{"num_attention_heads": 2, "head_dim": 32, "decay_shape": "linear"}
Each number is 128 + 24 x the weight over its row's rms, rounded and kept within 0 to 255. Layers, rows and columns count from 0. The size above them is the row's rms in percent of the matrix's.

# layer 7 MLP gate, 192x64, rms 0.212, rows 103-109, columns 0-63
size [ 97  93  97 108  94  93  99]
[[117 116  93 112 166 126 158 118 125  98 163 146 213 143 112 141  90 112 105 151 123 132 123 113  93 127 145 127 144 109 105 115 130 122 139  93 142 164 150 127  99  71 123 123 132 131 109  99 105 146 146 110 125 123 119 171 176 120 119 110 145 122 141 161]
 [126 118  91  15  85 156 160  97 117 132 154 137 164 132 155 107  95 116 130 101 137 137 157 140 112 133 123 115 160 127 115 131  95 126 126 156 109 141 150 124  99 103 120 133 126 138 131 120 136 138 113 114 156 135 133 138 121 141 159 135 167 150 123 138]
 [158 167 166 106 124  91 114 104 112 120 135 106 121 138  82 106  68 120  89 140  86 116  95 128  87 149 144 142 144 107 110 115 107 127 109 106 131 119 114 108 130 120 142  87 143 133 136 130 143 190 133 122 138 110 143 126 129 111 136 148 177 166 157 115]
 [146  80  90 137 106 105 162 103 144  84 171  83 129 154  93 140 131 127 128 131 144 137 129 131 157 104 110 150 197 135 121 131 121  91 101 102 134 139 119 112 138 106 140 111 120 148 145 136 144 140 105 117 160 166 125 130 109  86  97 140  99 130 164 116]
 [118 125 138  74  86 130 129  74 101 120 151 113 109 124 122 122  91  63 131  94  99 171 117 100 131 151 126 128 117 142 149 123 140 148 155 135 127 158 127 113 132 137  93 143 126 159 159 171 159 145 122  83  85 112 133 136 127 119  94 135 130 120 156 123]
 [110 175 110  76 130  87  85 132 130 132 170 132 120 124 135 152 106  92 172 113 171 135 174 130 133  92 108 131 123  87 123 141 131 162 161 101 123 103 143 132 123 135 119 118  95 145 126 125 142 153 103  98 142 176 113 121 140 108 112 142 125 112 100  96]
 [ 89 138 123 107 128 131 156  93 110 135 131 129 137 161 128  89  69 139 142 117 113 144 137 140 138 134 111  81 186 127 129 175 149 146 151 129  99 113 142 155 124 162 109 108 103 112 129 112 147 186 134 136  81 144 125 131  99 126 119  89 141 124 165 113]]
# layer 7 MLP up, 192x64, rms 0.225, rows 103-109, columns 0-63
size [100  93 123 107 100 100 109]
[[156 115 101 124 116 105  95 127 110 155 136  93 167 182 113 143 104  75 119 122 146 158 143 110 152 107 129 147 121 163 132 159 135 139 154  96 147 133 150 157  85 102 139 117 115 114 162  89 121 154 144 163 131 108 119 125 112 117 102 149 170 152 104 156]
 [125 117 134 154 123 104 162 153  89 163 145 158 142 112 159 140 134 127 106 138 174  99 139 109 118 114  91 133 143  84 113 140  89 150 118 109 125 140 124 116 109 114 104 119  93  96 146 107 111 184 115  99 156 141 129 124  99 163 127 143 102 130 112 193]
 [ 66 124  95 134 127 154 112 122  95 124 104  94 144 131 150 130 118 105 117 115  99 160 102 141 107 156 149 103 142 140 109 130 205 108 101 108 156 158 156 121 131 151 116 163 101 150 134 130 153  95 166 126  94 155 106 146 135 122 137 115 152 153 131 111]
 [204  90  88 122  87 130 144 164  97 135 173 103 156 128  90 128 125 114 130 160 132 145 125 125 116  83 101 157 158 146 163 132 118 162  98 122 118 135 135 164  86 123 152 126 141 134 145 128 135 130  95 125 157 125 139 163 115 127 121 136 122 102 133 146]
 [151 131 138 154  94 137 119 121 171 158 154  89 151 128 129 107 147 150 109 102 155 108 147  97 104 124  98 128 142 143 101  96  89 106 135 122 144 160 124 146 125 122 183 136 127  60 142 129 114 112 139 155 121  78 137 135 119 117 167 131 119  78 142 109]
 [120 165 110  94 107 134 154 145 101 180 156 130 140 138 130 144  95 126 139 116 121 154 135 119 149  72 108 147 124 149 133 143 165 123 109  92 129 105 151  88 124 180 136 121 147 185 104 101 115 136  86 105 148 125 144 132 146 102 113 116 123 122  94  94]
 [139 164 151 164 142 140 166 124 161 153 102 129 122 111 144 115 132  99  99  90 153 128 122 100 104 131 146 121 116 145 116 127 134 112 122 158 141 133 149 104 135  68 144 145 118 152 149 116 191 106  85  96 165 138 111 132 135 117 151 130 108 180 161  98]]
# layer 7 MLP down (transposed), 192x64, rms 0.181, rows 103-109, columns 0-63
size [101  99 116 108  93 101 102]
[[ 97  94 108 114 116 147 128 121 133 139 130 115 101 145 160 126 125 118 135 139  99 128 151 101 117 111  97 145 107 137 140 163 133 155 113  85 131 106 130 151 119 127 142 133 164 152 135 146 132 196 113  84 136 153  94  74 133 188  84 154 126 142 156 112]
 [162 115 168 112 120 127  84 104 128 143 141 121 109 122 128 109 114 170 115 147 133 144 158 113 117 104 165 111  93 144 108 119 145 104 161 120 141 118  95 139 104  78 171 123 160 142 100 112 125 176 156 135 123 115 118 144 106 171 164 167 141 136 164 105]
 [ 78 147 171 123 139 168 119 116 112 164 137 113 154 118  74 116 112  83 120 103 102 121  92 146 113 170 151 129 124 175 136 123 142 114 101 128 108 136 100 150 143 137 132 157 147 135 141 135 134 127 166 157 138 149  92 125 137 134  95 136 153 167 130  83]
 [152 168 111 155 121 114 117 157 106 132 143 124  96  98 133 114 149 135 145 114  77 144 120  70  93 145 134 113 112 140 138 100 133 143 137 196 132 105 116 152 108 107 123 157 183 141 154 109 125 113 107 138 132 150 159 108 132 149 150  95 162 122 107 156]
 [129 142 130 154 134 121 121 135 149 135 101  99 141 118 128  85 135 149 113 112 120 114  87 159 143 114 151  83 144 119 141 194 136 127 145 163 120 132 157 135 146 168 155 109 138 120 149 126 140 122 131 179  66 134  97 126 110 128 179  98 116 146 133 171]
 [129 165 160 148 128 107 144 122 124 135 133 137 111 153 116  87 149 134 127 139 156 122 100  97 119 139 120 113 108 119 132 140 110 148 138 170 117 143 118 125 183 114 106 118 105 129 122 151 135 126  88 116 176 135 148 141 139 211  96 133 193 154 133 152]
 [127 145 129 162  98  90 106 110 124 135 100 151 130 167 123 145 115 127 132 117  91 138 151  86 175 100 140  99 120 121 130 119 107 157 130 126 110 113 120 156 112 131  78 107  88 148  90 171 108 133 147 118  98 114 137 148 166  64  96 143 137 137 140 111]]